Each number is 500 + 25 x the weight over its row's rms, rounded and kept within 0 to 999. Layers, rows and columns count from 0. Numbers have three digits each. The size before them is the row's rms in percent of the matrix's.

# layer 5 attention query, 256x192, rms 0.149, rows 220-255, columns 0-191
099:516501485559453526531500481510475512427489487522507477495574551517473478498530518530529541478463452476479546523494482486462465448494497493502501492464494473498538459482510517509504487491482524507489469537507531516501523537518513476489496504478548498523470526480486503509536505528504472517467476522540517524509532477512522564501519462525527499503478494504505501521518463515483522503489515493507481487456526543515499466547503488524499492523485498536512506462483483481522465495522455507479507501452475500495515507513513490523514510513549517506492498487488462461507537510473479447
096:506497465532513545512473510528457550494486487467508474478509571492506449472471494527479515527483541508522443474496466525475559479509468490469542545477517497509486517505495489513496509497532522522447496460526494507475505449499484466475491526506487518523471520496497484505529514492493516507504496485462499505444470500459522531497463472499468509453505457521461493510511483553500500519486533484506492492525471502478467464455520483515457436482503470508521496511483468457485504498491450481519494503515514505510512536478493480486519570486516497492509509527521503480526496496504523495
094:544495450531494459516519518563519451481530500456486486491525520518493520502561461524520501479473469559532522483549484479541524538533481506511436471499463506488508502514557475514497521529469524513573490501520496519524489462545505538486498496474520509490521496486512506471481524511488500498509512501487507477512457543515466489498470492516513458518497496508482438505540467475526491504496480527524513512500497522489487537549524538500505465521521525503493486501473469510512501488528471507505515475477500546515495517479505534483485499486496503473480481485490492473497493440464500492
091:501523484505505549517538544492521508468498469497491508513529527459485480541514490537464545535498516466494459459490486499488540504490490462511495452491471469475508535500515482486534507508508511459497483493489465492467496514503505509496498501524456530493532461499494551549504467545489463499511472488512526506489508492498518501496494500474522483484505481489464504507547464477519505501522514518558488499500477508488550518502462478462611528518494527493508480438522519492490525496509497506520492480554547508505547517498530500459519492493510521501518498508496508492470490502532455540
096:489470540484494489519561490501479483489480501497468536448512511475478489491494526498500502514506478465554550509498484525479497500506476521502509467506471438502502522459510519463466501552462540525492534506465470525489479512495533506470459513537466485493518452514507523530518508436536501458496449518515479527519517514464499530501511534509532490541497492488514488512478481535474527501477538531464497492514468545488475494465498548477523518464507495475456473513495479492506502507534472451509496489486486541490456504546511462460476463499528520525485501489516518506489526502507499504
087:500525548483495451517539523519495498460506481502460490493561480465488499479525510526502552467520502495503534473539494489525497494517497504564501486488480500528480502515521518491508499433512529511493495497488487474501505496491472510463493525517466481512503501499477474513523497523501502452489539524539482506481501486513533515499545487498486484457478497466475476490482477514477503508502557490570456511511511463482530478530523487463565482492495524480421454499511505514505504478521473550492463516535501504457475526492499500482487486510526486523467530496533494471461524465529514529
078:494484544506451495533517518519498495482502516515471490528466568473498493524540496504519488535547483501471500509504513513477510469528506534523466535491546511499460504517515494524534502442546493489544495531451504481534525475493486471510496486483483510530489474517511483453523470513510501456468505454484498473468533481505502525471506511491523488514529467511500489473487554505467471538486530477497505484503465449494505490473532528525504549477526541511474508537546450502498522465493509503480503468508496510516491454514493551493539539517518497527475536528488544532515508504492475507
087:466510513505490514517501533492548492455479484496467507505534489487527520463515495527486492509509466501504557447526498498532525517498476516536534540528497494499515524513519552544507516454502528487422518491521476519527469496470476498506524507481499492486516460531490462478489444510485513500507489557501482491488533545507504515469519501493506505489532522475457487520479522527449483530476528463525512536495523510502532507461498519523551487505492504500484457463475486518510483465521431533510465480513474486490481501508501521512450463487523480521471519475493494521499521541461507529
082:472490479525539500488521503558486505508510454512457527512542502524452486466496510493502525462498494493516505455464465486509533495535542467507490494498463480526507491470420493482503489526485552464508501546446532524487483469497503485510506468506522516480495484487486513473527514497530506529506518520498469456459496514515495523483496516523496511522466497515464497547494547478482481531497462484510438504472484554485477498472500523515465533471484534504521475514500522512503510490543510461460471525485515495511505481541466532485515505459488539524539487480490473537503493463515519510
091:482460515498482517489530450511538500518493464455498527484519466504463530531504544489532513473484479515514526474524492497520516506527515539516538511517460516477488529522490523486564491527527504449495542491465503489470503495498504531477507477486533495497493506514479528523512504454458508465555506547507496504504511477486491481474500504492498526490470530500508478524493494492484495521492555504506502480480445517467478472477444480521487528520503439449459488512460502464546507520508492520506483537502507520525452536502507467514527458530486483471502533493499472518465494460554516509
080:497531492494493532501477500505464497508453475495469520502507520467523546530524476522493495532504494497524474478475506462489512534513535533498485487518464480472532490490502486502481539496506484492491521510510451500522470500529491467477477545486484527496469523508477493481520413488467546476511545490514516513507549485463468469564498501483477489528537528456499520523467481528522448500493487508464516479480484505494521481495520488514518492528472503500506472463524521561488492487535544506484468494528489553464518522486480456459489521496480531525505535459525535534505538526505493511
100:521565446467517552481480493484504461484511476499487516520521520541501513485547532477529550444528505489501535528504472482533516497494479497511478482507501505468513526542470508494476481500511450503534518495490498471441485524492498480484510495486551539508548497484487519470515496501480513539539526508544492511540507510489505530515553501469465444522493526519512501485481497476505505512504496510478460529499506520464488492517493478476566560485514488466512471493491474541526503475482511515499500495495496502531480460499488472544526517500484498481491511484516494478512518545445459534
101:510494501489483493513478512484524514510479480484504485498534477513474593499461486517497485511530547541553528495464521497522493502467490537504525464526467517460495510525537520500502509542487492470489500516484499502504506497522481484490489531500484502478518477514503513450485534527503525486511547532540475490490508457472510485465508529538516481506477491458501519467507488537467480442539524441483535495484486518511519511502488491475507502509501483508538476468494491516507505500523480530506443499516477484513536508473524509527478489482479529549436502490531515522466554481523571469
093:480472489502516518504487512492463560505505498524509509555496482511516530482510477502486490526499452546516534497522503513516484516498517517489450536525513467554514500530509493515442468465486499484467492499516481550477520493522502528478508486503532501473516537505483536492508524485493517496492517522530480499517530501486498477486502434517500487503472562475540491527474484548496481477456502458481467515482506523472501475496451512492509509535471518478533518504457497501461480473519461504486485507498456503478502497526451510518493461484432482498544480540501534516497534475547554481
094:482494535477494550502488516527491532535511523459501467506495522503517524432496466460445484498497471490449498483504496461521465501440495458510504477502528469499463532497550480538508502506468538513518505539502530492523536482522466484504509511513491487524488493509489515482480494488517460477452498477501480523481485482518453526496511511546522489487537516449506454467516453517502502501473498506566458466497477484522490490501553492525559490500480517497493533488499488539480485482478483464516469479495495453459507516469501524479470511493498488492502465476482504511515456513509477527
100:481513544492528486478495531492536509509517522512547507505547484466531478482453494496505510531510532492518451510495522466495488466516506517496499437480453429517502542526469468560522463476497472514472476514521453544502499506540513517472483514502452454484476495493514520488504495484494478531522490485458522510509529515527491535537509508553532475507493473501539517493469508543517528488490491544466468487514523533508469511523458482545520528514501512509482485510530467519537528508470508520495492539477473498470492526537522520494511535496501514504495538528492526508470499479477514487
097:545493494531463532519501544511501515487505512481466508501502470460465464491509516523491460468494573512490532499539513521496540480516509502501499488496487479481494493506548490517487473469478499488525509454508465501537520520418504523467493503504509471517519507513506502521489498511530495476502465511530503507486501518532476508510462546474460524464508545473495477504489498500504559513568551501502537504504461472467484515522521486510498521460586460506507514514495481500454479516510525484540509506484500516501487484481475527509467512531548522511524541534512471483490483470500499518
098:521483505493470555492479489481503474463504478495490464468503548512505486466515514488460521541502536506453506485510511522528526465488468500502531539502501514549488522462555514504494443523502507507502469483470531533519522467528538478495532497516523498472459492492519496520474492533488500503494503534482479515516467539515500518521490508484507526470494508485553432516495524522535519506490467490538515495505472531474475461506513474551486511463540533473454505486492500470567491511505520517506508521497524510459497503515485501568505488508540527526546521489504502521497469520488546527
096:488484509492567543481465481486485483504513505487458480516513531475544455512487517516461496444515494536518505511514548484506477524486547483466501508496500485507481483508493492468530552484493515547471502572487493518490505502481485448516464481479453479484503485450509524464503458551447535521507537561487532445509532484514529472543514505460514549512503495508475491504498517471492470538489479532493512508506523462508508529480491505505525500513507501529498477518493505510520486497497478522532504513539505485523498518497486490532498517491532484490445525528494496525528509502449474516
096:476488486525488530469478482479526492477490508477515510541464502529554531521475489499492554543514512506524492468472502478535453484517481517490477496465512519481457491523515474517486496524515517516492522483453539474505517506471490502494419501517485425496495490497497495502507449458525468468509509506542511543432521500511507497562536537500523468461490509460510528497529471471466502484520467477487496462501446503478524502508465515489501473527504539434522527498524475496497507501512496493485492501502474508509485527526475485517489453468486461514509494481533524496496505514484498487
099:501469511475511519522479478512474520535537453472465494477506507512481482481486484540493543461486482483476538485474507498506479514530517545493501498487487482509511475482457498482497467492474489498508506555489469471515487471525473487473508498500487472493523529535497528459569563489516511502495518520492494490508508492491495494523505458484507493484464501510503512510508522490512562488456470547470495495527502498518469521574518479492531501495525478487526486456512530499475506511519467501532487481506525518491534436508473537496517523498518531509479450454484541509537447502536475565
098:518494482503495492497470491492430506466489548492523457484531511492526525497468539507498501513488495520501485513464464489495511486539479548535489501477476522511497484484491490501510484518488502463512550489520503526505522511479496470509448521518513499518491498444489465470546496471459504514485503525514460507507497488503503450480518550484452454542496536494533538487544492519492529464513512533480510485489496492542524502484485519493496526542481476495478485572537441497516493511487464444526466492495514499473530550507554550494517489524492503502480481526486489469489495537543508513
098:516539447503479496492491509491456497528512481533547480544487510483517508528493478520521494465484537539470517512489519521454430539497488494513536486478472481497534487515504503519510547557496510499523532542494536514491524527472517478520526505507524498527481475483523486511522502515483526464538570495505505514496458510510491485519504528460550464537497501482503484544469509497544482466546489488503527511537451544514466494473489450495501471507519498489529533492514504503470453527479527498480515533503510496510531492498458455466511505534501483474507497455498504476477479519494525511
101:498483505503522451524456484515498436501519497505492523518510536476496518526514503483468488512456485468507499538524515497506468456502493483489484491502442536489480501493485469530532502527513503500507489519483513538540508482443465480493520445456462488535507481487504499499505518492480532524534492502474549491558506515537492514515506510475489498481557572493520506541507525511453516523518514539506526512496547494505513493518470505523459490509444518498515471477505527508495523484502500526521484498559535521481532525498510503513497539485469482570509498495508466538497520491527521456
095:534489547511528456445502466471484523549515522526521495460462476495525484501519503529505497505497552536475481565455488497545478463517487513523490520515494488465505533504492505540493476537487492479521467484469499465520508491501494521483476496494512497511517489507461504494491494496470496499509530513500492520496510508500496563476459468489488515504484509509459498500479483504493491544457476474517518495485494450464527471485516499531495515487584461539512532535511515496481579464525533514529487503548490507541520496498521485476489492516514500532498456481537510481496503488457526466
101:498510458481482496515490525482551490549494508481480486499520516498462490534532530481515514485502477519535485560493502476511548506520477526509490477506513519535484494487514517492481515539496533532488501521553485517504505482494485505488494481482480534544499503528518508495486504502478575506487474499504518510504533473488495518473522512493502456516491472474467502499512505485515464495497541514478512446500483521453468443517466485502494535480484454487464561473547546498496492511562540518513484481521514441482502473515453529496465543507546491516524493518524459502483473550509487469
098:472505521501502500496479497529500553473507496499491477514466526507489504556505541477485515522500509510522535462516481472530482512555475488466479468457479498535486501513512512491532516516450474526461509517461512495471510516521491534461533498525502466490523499523494537524481508451489549475477541490487493516546507477536487526471520552517526522484513459498439491498471504463506480520526456507459535481491477498487514483488535516509446448528534538477464556501454501517508490513475510499520463486477483496513530520494521499490518471493470490501507485491496484471504490466555531523
102:528515502519502470524502528526463533512507500475506489506530469501498528550481522525520486552495504497505483495536512563532515519540504506552541487489534501498500497487462503513536463446451532512479534487481505497519511495452504458513558497482517485501481520482553494501433519439516528473509527515466534499481525508456491483492481477482484493494507509470448502489488500521480461502527520481549504526535495510523518516518492472511542509476496527482494502510486498484498521499522523547476480542513489483492491524479486532544518503474482528508520552457505461492504449503514507471
104:499473496519549474453509501553459507482523472462497480516461462550477504528461491499496523494506509492487526494504509451528502472542550484515486515512478489495486509513544521479525512513490474500521521541502542503502507485493489458479521502496522505497512487520514515523499507470511479568551528494473464503499486531486510534511495520551508494507508476470487499499552532482530522484494516505465469520491527516497485510499522506513509474470445470561471515535522479487533502488483485476508574496521525484464517551516508504498472483485473558443513494510503491467536541504472498501
101:510531478497482510526456518508498487504474467472501492488484478502499512455493517516484507474513501505522462578474505509510501487519485475434532461505506514511498456475518480508470478520483500491493535491508519514484494524508471547530510462562466544508524500499508486475511462484480486433457505539475489477512506512528454486495493475499491491443496428534501505500499475480509533458490459474528494527513477499477529490478464546500505538459531498488482506505503528499489464463530467496478513550511510497476469498526481481494500492462509496545468499510574488479480493504493503489
091:540504511518525466491436508438452478482468458540503520506482477523509540485531519483492481529531504514482498466505508502490537493478498503514513484551452517546529483497474538503536489480505464539483562525462477426471513533535523529495511507506504487516533502532502467484455510490495501510487478507493505453479498506522533512512483510514474509512517501504539468518549508491477503485507451515479497498500480443466510539519507479460517515470494489545511479464535490528502518513510517474493475524531467491525521494469481531495503545481497504506518525497482514451514525499521495537
102:518435524527487525510472509497492483448497505463480510491494503507494547512484489488524489540476513538520474503507474462496498504470499516523498508456494477476527506501480485440465498515520476456516483525477447480500507549496509471504533513494479483546516455442529505460481510490456504500492488499491465512499501494527489521526516500510489503475481459522485496541493522468493513496522496502512506481503496511461473476486537497468522490437435530546511479518540541530501489535523542458484510509506491508509518458577506455491481463490515541502475526492495522500506475493485471468
102:460505533528527510466516480473538513511503505464556480503476457492478473487479518512473486500510514482540496513517506522490483489487488541472513466438520516506514479505501492526484523506487485462484557462505491489473498486509467524482460475515494545534478521512474456500484490503490499468507531507496477523519489533508514479521554502499476514497501508503487480518498439513475520503487508557537485489517557515536477503519477490488538491495489480571496540456556512562470517531502530535507564519517479500519493489512537492461518490516517547540487511511525500487519502510511536516
095:498489516508496528529484527534496496530512523517517527494450479553521491542485506479506513475520500464458520541498472506475489479525514510459511490505546468506492507512533498463531471458511488495489455531534470499489505487497495506508533531531490486530490475518550537506472496500510514504511482524487506490509547492505501478525489478448505485499497509491491465480508506500496476500451504449511488510509546537523463511475496514500543551517532493558489484491490467545467516542484478519487509465507485539460537472514523491510551489461520482487509434472507490483456562457470493510
091:498502533452489519493512484527466502495506502457524487494512505497480511524498489522498475480502512508531535478479472504552493531530502510489535482520445499537513489508553501498486534497505501427484481498497504530490473495472504461523495497526522459539477488496446541489507465476487497483469490483484518480442482472538476497464531459501518535533498588480489537497489494492524476504506510508492507496484474491515486490479518505527531490485446461525532516528496510494523544549499497451510534523491489488483471517509475474507529547517528453499507470444479476471500492459490473519
099:533493485513491498498472493519517542493536502503531453531466461470519484527514496496478483480521464523516426462489498475467474492501516523499486547505493540526486493575475507483494463530507513502533501463532463506467468479471531468506538543510498511487492509523497462469463522506466535474505505468488502479501537481520503499493518497488527464476573480518501502483504490487513485546504506507506528534471498504520490511539506542515494469507445481517512483497530512492464491521469526447508513478469493531490476504514489526514524498504538523513489496498507586477541499521478514520
# layer 5 attention key, 256x192, rms 0.154, rows 220-255, columns 0-191
095:503504505483457530477511502514512492495524514482530537480479497470483505516496491532515523496515458505464536522502512527478482496518518540503556497495472486501508528518502470502543491493519510547486459487458489485479515497539513476514504476530547513508510519488499480527456517529471508486485504491501502496476526538518475512522435462457442546495475535499465489463481498548516485459497562552483512502511554448486541480481508513483448538482482518523473523516471531502454526496519462490543516478504496536508495469538499483512532509522496449503483478507499496518525496534505479511
090:470484502549527452432477487472505497475503524512491536549533544538511501506459481488520498477481489488525491503479514482527515538511507501531493467480517501465500507502523485476536523526512506527523487509532546518471496525507459498522518500539522521495510464508506476500490476506492474493512455513482486456508504510523509517482483477505468499524491526487541525471543481505482517517487509498475497490472475501505503471510511500449477564496498464528555487528472539441457511528494524513458475456497509539526554523468504490520508497466499444524501533482444487483520504495491545517
092:507520492469462485480547487518503532491506489493521530517512469534487455505524506510506504461459429477534506493449477532488526468542508476542497492488474511494551507506470471532531467511499483511495512501520487473497534517496483514452484505542528525556499507534465534494482455494478521500482533519536500501529510510494504520524504537499480519474509490521485479516496477509521508553488490514488508476450503490503477513446518541456479450458492492537460514495513455565540493501491575507532489508522469516499512515488472509505456518497502481479479490486532503509520482481507494510
090:511453538493516476524528467498522495475521530505521498513513504533447500498506505493483457512496544534508478497497515529503471495463426506470521516520486515480455480530531478521490473528501488526510532504464491460475487529486486512491531488536506488496508466488548492509469473495512487482498529495510480513506535490522526470479452550509487455465509488539474518517456445485472539462518494473452510500466517529500505516476511512503499527490526473477526499487473532549518484492509464545513472539525501520515503488460511466514518498474507510517482450490482442520506487462468550483
088:481513511503482506548461482508524507501486514472481446471462561523509576493538510503485498473498515513487507506493505482501540480501511478509509538462505501495500506489434442461502515534515513458479489494498516507497501512527506500493500505457488511506503556469467453496505487542536494513516531472530487499486485505547496455504467484523494459513473521444524495518490497458520532490531457492558479491475491482523468499528474478517549547454502548511514564471517481493539508468490472480535517480525512483503496485521508508514467536471495499493524481496479517501482491516500486502
084:446517495510507515464478492454509516487493542508486512507518496495515497501516508481470516479517487547503527514445499524488491491534475534505519502542472499481576495521525496510504481490480511490463506514538548454495539464526475426535502513477528477532544491514499498492506456501486480561527467489515547492545516463495547504534496525534481498502520479480485496502482470475503503509538497523475492482517475490507494459562521514533531492490537507527484485505520491541491528470484531465497491466449529518487498515483488507540512483497531474489504480529494492482498488513550546486
094:480507474507502510498498508500462522489480498528512508505504492426524532519450505520464454510462512470478555470498536537521507524499551477511541456470546482520463489536516527516505493520489557492494505442506485460455470474511505527501472487474525500501474490490505514517483484473515495472456492512536486525507519530537503504552576468477523521493551502528518484510502488473507510495452493506519513482546482476480499530513485508500508510501487519470510453488495522501485533486505514570502509500499480524477489541469526446500534489522505485504467488472491503488465504520503498491
092:551492507493495526501497496443461544483519504548532503515518482459518443530486500462529515474473544515511519538461531513516482469489484501550493478513525512518527506490490473540506496500466526489523507494483543502504505461537477489481481498522488496477516502476508495502484499541533457550455542555499527508508477486515517527537477490545523467477528478499496525473486535517521428530458484480496490462499503522522531468491493503493472508509510492462544516517554516528472526482497460501486503479490492516484462537449533504524525474494504491484482512503477513500470491506493492468
080:488479488488499504523468521504552535540496489485528483475512461516486523469504487491521532487467514505528506508495539501509543514500489482504483445493482583507492512521505462536478498575540514501477457513473453532489512501477507501458472494546533497476519503495484495484523523532534491493533454542460502480444535490509490523488506506487500517540516545527479485508463505503506484502496511526495453502500509497542519504495492524516438508473521484536507462523501471526487495527502536509517496538472519482492524521528509514454490492504504515583530522510505516493533469523504491499
089:523524520490507503448523490499512469503501489504493544497526492476483532462463531508518489503527528491501438513536469507513540505468521528548528522475494565497523513476511464459516527473487499475523542486532474548487512513498516471484535489448481502509510494547542557526521484508516512480469501489494488475499488530527554474502515530506503471534488499522535495496490485478513501515464555487480518486503501465507515494444518498480513462508500516519542528481459494500513478525497507478432493497520496465507549457523502538471523517497507533517466473500503534530489476490528480494
088:459475483498470478512460457533451490510478483498468528513503456498500512497508489463551447509475517510496469490542508508520490480458516537519529538491503511497494493519567487523494483478534521503499525537497521490472485508524509454496503485508496471493483494544504508491479545462540528496522492490514512488472514501478530513541475478558518461454537445482480524498513514500519507511454491494547531463452487527529451533495512516501505467534507481477487567500504497518521511507476445531498493495511498450515529506506454499488478465498494479512476493479510525517525464485502486498
102:516521470484494516500457496479460492477510467515522530508481509524470497464465511543473520453526497458509518489486521515505488502546506464505501480462472522498479514489543505500538521578500476528481482511537514565503518481508488524502476517488483492517510502521491503472491496487477499493506495537498518468507505533465494519521508501460516468549477448473498463482458488517499497510513559475459445503573488514494488471516512498558489489507497529464471499537513505482497523524545553489491472467495467505488511490489479520514503519513499485504493512549497482554474491466486529548
096:545510495487513481463517500541507521513499463526506504523488519492457518472485491512524483464521484488507497491456496512527510512500484524499502498463524510465496520496503525516455499515523476499492516502523523510509488451501480498481495504492470503498530463497509478537490504480467494525463454491539491480513449465511562485550447492507489535485552500539503447496448522530504497506500484475477489514514483479526477513527551513497527507463452532483560489462480487533460504502505435513472485469511450517497483497458530521534483495516502556534508525521495484506478482493473501560
085:507491510505485456494527521509558490508485484522521439492481494544489502461481499494486508562503513507490466513514474476496472480503516497533466517497515463549509494548541500478483488521526494478508484457514525527507556526483507556506503541505520481494487476471514498468527536541494517508466488510508493476468490509490473539481501466496507499497483488487503537461479447489496458427531519500503483506489530576479504505504477427506485548516491506510449516488528517503467491520497515522504495511491560526483486509511490486513486470480518474498489520486509524461509541468484463517
095:546494504501494496498532523472523527522493480460502533507491492478506495485447484508495541522508519495517520482472484519548475508538503522463466458496485516496481502522510507479547495537495449464478544501508469485487517534482476546477468517480519494551530503520546502481513484513501502559510534501509494498522517507476500475492485526491513510516496517486523491576497489473493521512563563490528492529506496548519483507480478457485463511488505508461481472491514551519486510525509473488476557512532471508471518495542532543541521504500508508483451511497484503473483473490521444521
097:476503506504514470482448524521530493517498525490492521470433502526504534501478503495505451518499452516503578492506507478508491505472521515535491493500497499527485491480523460463498471506477533525534452540447499498534505486497504556514520523508516485530569521497477493519504514506477477535509508461509492518480470489482468468532542526560498518515478493471474498527474501448472476515500518492501540458510493500512504509469486525479503528486461517519459523550502490506513474509464496464468488521525492499511541523509479483500537504490466520467441517483534529498506487484460513505
098:463486478515457482523481491474484488508528558526509456483459505518522555514499512488513452529509535493502526456510480523491521536517519489483449495507526498497451464481483500503436560514498506494534495471550500514459513515516501515523531507469481539496516515511513499507490510487505478437493530513483495500539535495492533514523507474509474500509488529517509503506516511515514487495462519500493490470484460504532478502497519518532487487468476525508501516524488511511497497483439480476515477464513468534514468512489474445549521514512487498477471473460535456531476542516565463486
095:497506494449494512484476519499508520526478568486534509525489499507499544516508520507468479495525478479498456521512486480555505460502494475521451505540524496520455495499496522541539500487549524510514487489499472517453467511507520501497537465501507476503532515491526479492511486520536519503528474533448497493541503507468524481516528508537492467489489540510498469472517498492513498481458492528476465523507544458525528482494517497504496459520493487509529492517453481496487568544446524535534489478542495498490522536510524510508504494470557467469477538505519514535538519517500531519
092:499508520489515491485518494495566507469484473497558491485527487479506525448468501511504514475510551485493497502481471534506525479483515509482510476538485529522458486532471473515462542459507489490452502453490501469508452507476517526455498492502521480449533519480502537516486560507501462517481549511487515514510522495505503472515516487463468457505494490508526522501505521521491490530461500434520519446526456509498557473494546490501476485552457473491491490498500514508482484511505493509488498521498428489516529496478491523490474482509478545498492506514473537503487485450500479488
097:488462521506492495478503490514470504516540466485488496503498514520472478527509465492489488467475498498528518549482524523531488491527490529491484515528543488538480513513511502525516503513517503483502521513531483535512484508464511526492503468441555473488505517530491548492512504548524494520496507535508538460457497502457503494530529546478474486508471515512503457505483543460502557500507548496548508495522528515497493486493514552468526496505524479450487487543501510456506516460525487502477479482494515531498493480490501494504496512535467579521458479494497459461485554475484546534
099:530524531503503536503501540508534529499478456536537457496525543487485513490526500464517528475521499484514508485474515472494514542495502545487488514540516502498508527463502487499505493492520506512445530536515538493500494525484513497551489554490500521491477511487479480501493508509520519469523479538501514521468512561462443477479467480518506534515518571477485510506480510527525478498473479522513470501490481488504473453438537488546521513517472514516480498547492526543495462517448467500448507542494505509505510519476498501508509515513541447499532483524511495533484465482480486495
087:488519495540531497501494474485475480528510489498521516497520485483530496457504503529484458504495476505525460514478523500526516515492473484494538537511513532546484530479545523487531468514493512522491487494494509535485499473457512508519512507457527475505462509500479476513461521455440496502524496529518467455545483465474519494516517505458482520454484522480486506455499463501524515511481553471510552548516494477514516522542540504482504537522502495531537492518546480471472459465477526506520535553487537491474532484469494466487511537509500485469531459474483479522503506497484467464
092:461526447508470508490435489493517494547517508497468541480497500529450502514477477484492524495466519513465484514481482501516492473546513501511507468495523508489517523509505529499474467521540479516498519490526461521487486528442489461520469501526501487490476509505493470506514532495490518526512529482486511460482517488509492483481532508467469502446490465523491543568485521519504499505460514468493469524469501513509513498441478458538494490492478460482479515509511515498487468510479473499549518501521450440450536473521478462494498507545498464489504459535512504546502483501507500543
094:488503492488529480526471540468538506487517487509509541501495486443501464532477494480467500507462467441539474496498460513464505509517516512463490531546534523467510470515495501508492544538494523528466481498473478497506512499500547517510502478492499522490498526491499483464485479550462561470524473505472506515548508462478525523511502548473523528487516459515496493463494556535538509487527498463470518502493508436497544507518500537481504467510486468509518480485508506485487500503520533493473529531547512453509489489558523513529471492494490509490517520493491487510508450473500485462
096:525500480505524490491509526509521497505502494500501516493481521523461523480488499522515487504526534472467491492510530533478465499494528490468475496495500521470488513482522459496496501470458490457494550519491475581526560460468519484475515523499477503481476492541510478495513503515500505492528510521485465486501439485501516502471551531495520503515464532463529514540466456558484434489447521507480470539528498478512508505507516535475526509513479484488528482486509518515509526482533533479473442453493464473502508513472504504513458475496469535490509515465529544487495470528513486532
102:493535520500495485487519518464524476536555486513514498496502458501500520493500452517492536488541495507505497478493476547482495494539460512530477506551512511505518472489511489483562537458496541477500515470515476484490518485537481467487487520515488478543495518483481482495496473484475480549506489499484537577559574529498498519469509497488515557517514495510497498497463484492467512534507479466509544494512525474477479501512521464537491490499563515527533508496490505534512481489493473483479476457477496491549444486493489506498512525488501446507511489496491463497525504516475462470
093:534503526480490490527515532516450521504564474509501516488491528510471492535476521493489454501484499482510470470517491511513524494491506476546455567529494529494451504482462540514481536478524462455515451553550516500484526477472487536484529509451505503513475478498492517517521514509497479469511528498470494483489481495518531488566490510520468486482504469497490497498518474512490476532531488468487478498473501509475502517490514527524520506551477516497531545504506509519503511459545462492526493483514527510492518519511505509509462500507527465510526530527496509478438450468507524558
094:506530460462502499541460475480506524490484538550497495493548521511485506496481507487526452508538488506574438546504507519529475522493509495550538491481479490482514508533506479500523511494475480447536545482510495519512540505517536480450505493467497544554503500465518527493480516516492489478533495532517524466454505483503472463513493490511515502510514471545512523517465523448531489530466483491490492454502489468501494514501476501459463535528537495511541505523508481480523503496470526469509481529509488518481457467500478487530471493477492473497547506517483514512495516482527475503
093:467516484520524512506476455468522504456505522507484504501461470475519477486508540452489541486495471472547506500496486506493478495483436495479499495528451477486495476485498471483512483479511534532471532508500489513497496476471518523525476482481536546507461458491488493503562497563506503515494514490507508461465464521461508472495495539495504493498517531469484527501522507505508485517561515466447489453491546509499522479495502499496547497512457447476516493487549461513473501484460474510502507495508511496503481493479510457544486476516488509494505521531561502478508470523501435482
097:471492464504493529497498485507487505471484523510517498515520492520504457517447511539475510503508482481471497491449486485514510527474534526486511537516505485491496494515521512545485515499489524483531546472515486458501510505467515489469492534502468479498480542475471518493479474448526444522474453498471456486540489494514490457545518458492454498524477508509475489498512495488507458487495535510442490510556520522490473491517498484507485488500529512514517504544541453493526476520545553476501465479449501517519527537540463500504467542477512519499543490542509470547492516532483501486
091:496461544542451512504489485516539545524508493505511481516525526485499528468510471509469510478565545480509522477531526513488466486504445485496484498486531492488495511483449520523476500494504476495492485521533567460493500499443507507501492508522504517539498509484478499502494488553551518527527524501481446487493473500485489509428464458491452503521525543507545481522514475482515505529511538487540498515509496471493481517503560515467530497505489536500481533501529453500520518482485531547563497534521498487493513507487463498480485482520488531524503495503522521489478489496503495504
092:507523515539476517513483473508535508455495512435565526507467514513491486466479467518478475467464516529503471523482490525490489467509487534501467459486503443462490483506513474479474500505542482542481501487501462492505482475477510522514450529474471527520502510466535476497441561475501526485524450484482520478510487457469479508481505533480505479524467525515482459496460506538515532489465480504486514506517507535509504513476488514481519501545542493485512533517534490470517507457521512479500485499483496508532506512477474486515511469506508519431498494481566500499522497522508524502
100:482515500473512487550491488492522483488526527442466454477525521486499533510484486464480513486532477486506505524499492490536499514530486476477515515510515514499503482482497447451483505505504506469489540470494541493506485491520518472488513481519522507489507525497463510488461454482516498493494495474527473466518447457490517508475499499482523458478517546497465506530486458508512473493534507506526509530502531488469458448548496467460562497522485511467539549524527484515475490510526493458468484463507526558499523518513453536423499485532468494491495523503494466484510502495518524491
096:530477502476537532519505489478516535510502506454501519456529520530521491501526489473514477501518553465466457455515491468470476533476507503468537541485488459518509498522504496492502514447502518502428573505511485519517527531499484540531479495497521482497503480505506501484484486509507492486481459544504505486537496525549488461516515486543485533501564535448476465500503504513478540481554441523502499475477518491510475504533491512536520501466468496491487483511501481532449504493526497462530486513494514490505455515509498490529510442493516504484475480486466486482506485494494497513
094:484472523487532477493505516492526528555516510495470519426520497487510424494490520486479521535478556461490462547518489500511498539518503499510474499488510488453529486512509501539457493466522484509512485475505497534476524506503510470513497545484506499497508485536525497494515522469488494477531540504518554465479508521476504504486513503506503514479525468507483469528489498539499469518438495457516517503469524504495495475493517526485538514492505466526469542527510463482524537509493458524502547493474506518522448500476506526479543528481499487523481508507498495503532495548424532471
092:511506492530503479475515472498501535476507482470533493506473504453498497504523546505510473505519525455491508517482498521503496533519560488549490507484525518525481493528458468466525496550521509497481501538509496464505477481504518490511517477483518499547437509502487465460477518520558536545496481525523482498501523513508500487509512486536483474497509489448530520524440435486536534481494461467511501570475475532461493491504498520521529504494480504476546501494516462475478512510513505505470545493466478492499510477471509533472564505535449494510505494509510525494506517528534491507
# layer 5 attention value, 256x192, rms 0.168, rows 192, columns 0-191
075:497549495523474477509563491514498565471504459505502483524530505519488502499503546514499515462531527524544519450526495527477494471515459558496507517555481497479546499471489514497497465496519526499524525461528510528517521483494474519481533503493510492523508489480489500486505495462503464466504506520505484516510479494510481491536495449491484509461488488516459504497515533524522492485492484489475517504517499589504521531523467488525497506521458499532466455485495504503571474556483474496448524500514474472468483475511473492498493506507472469492532479493522493535504477447478490509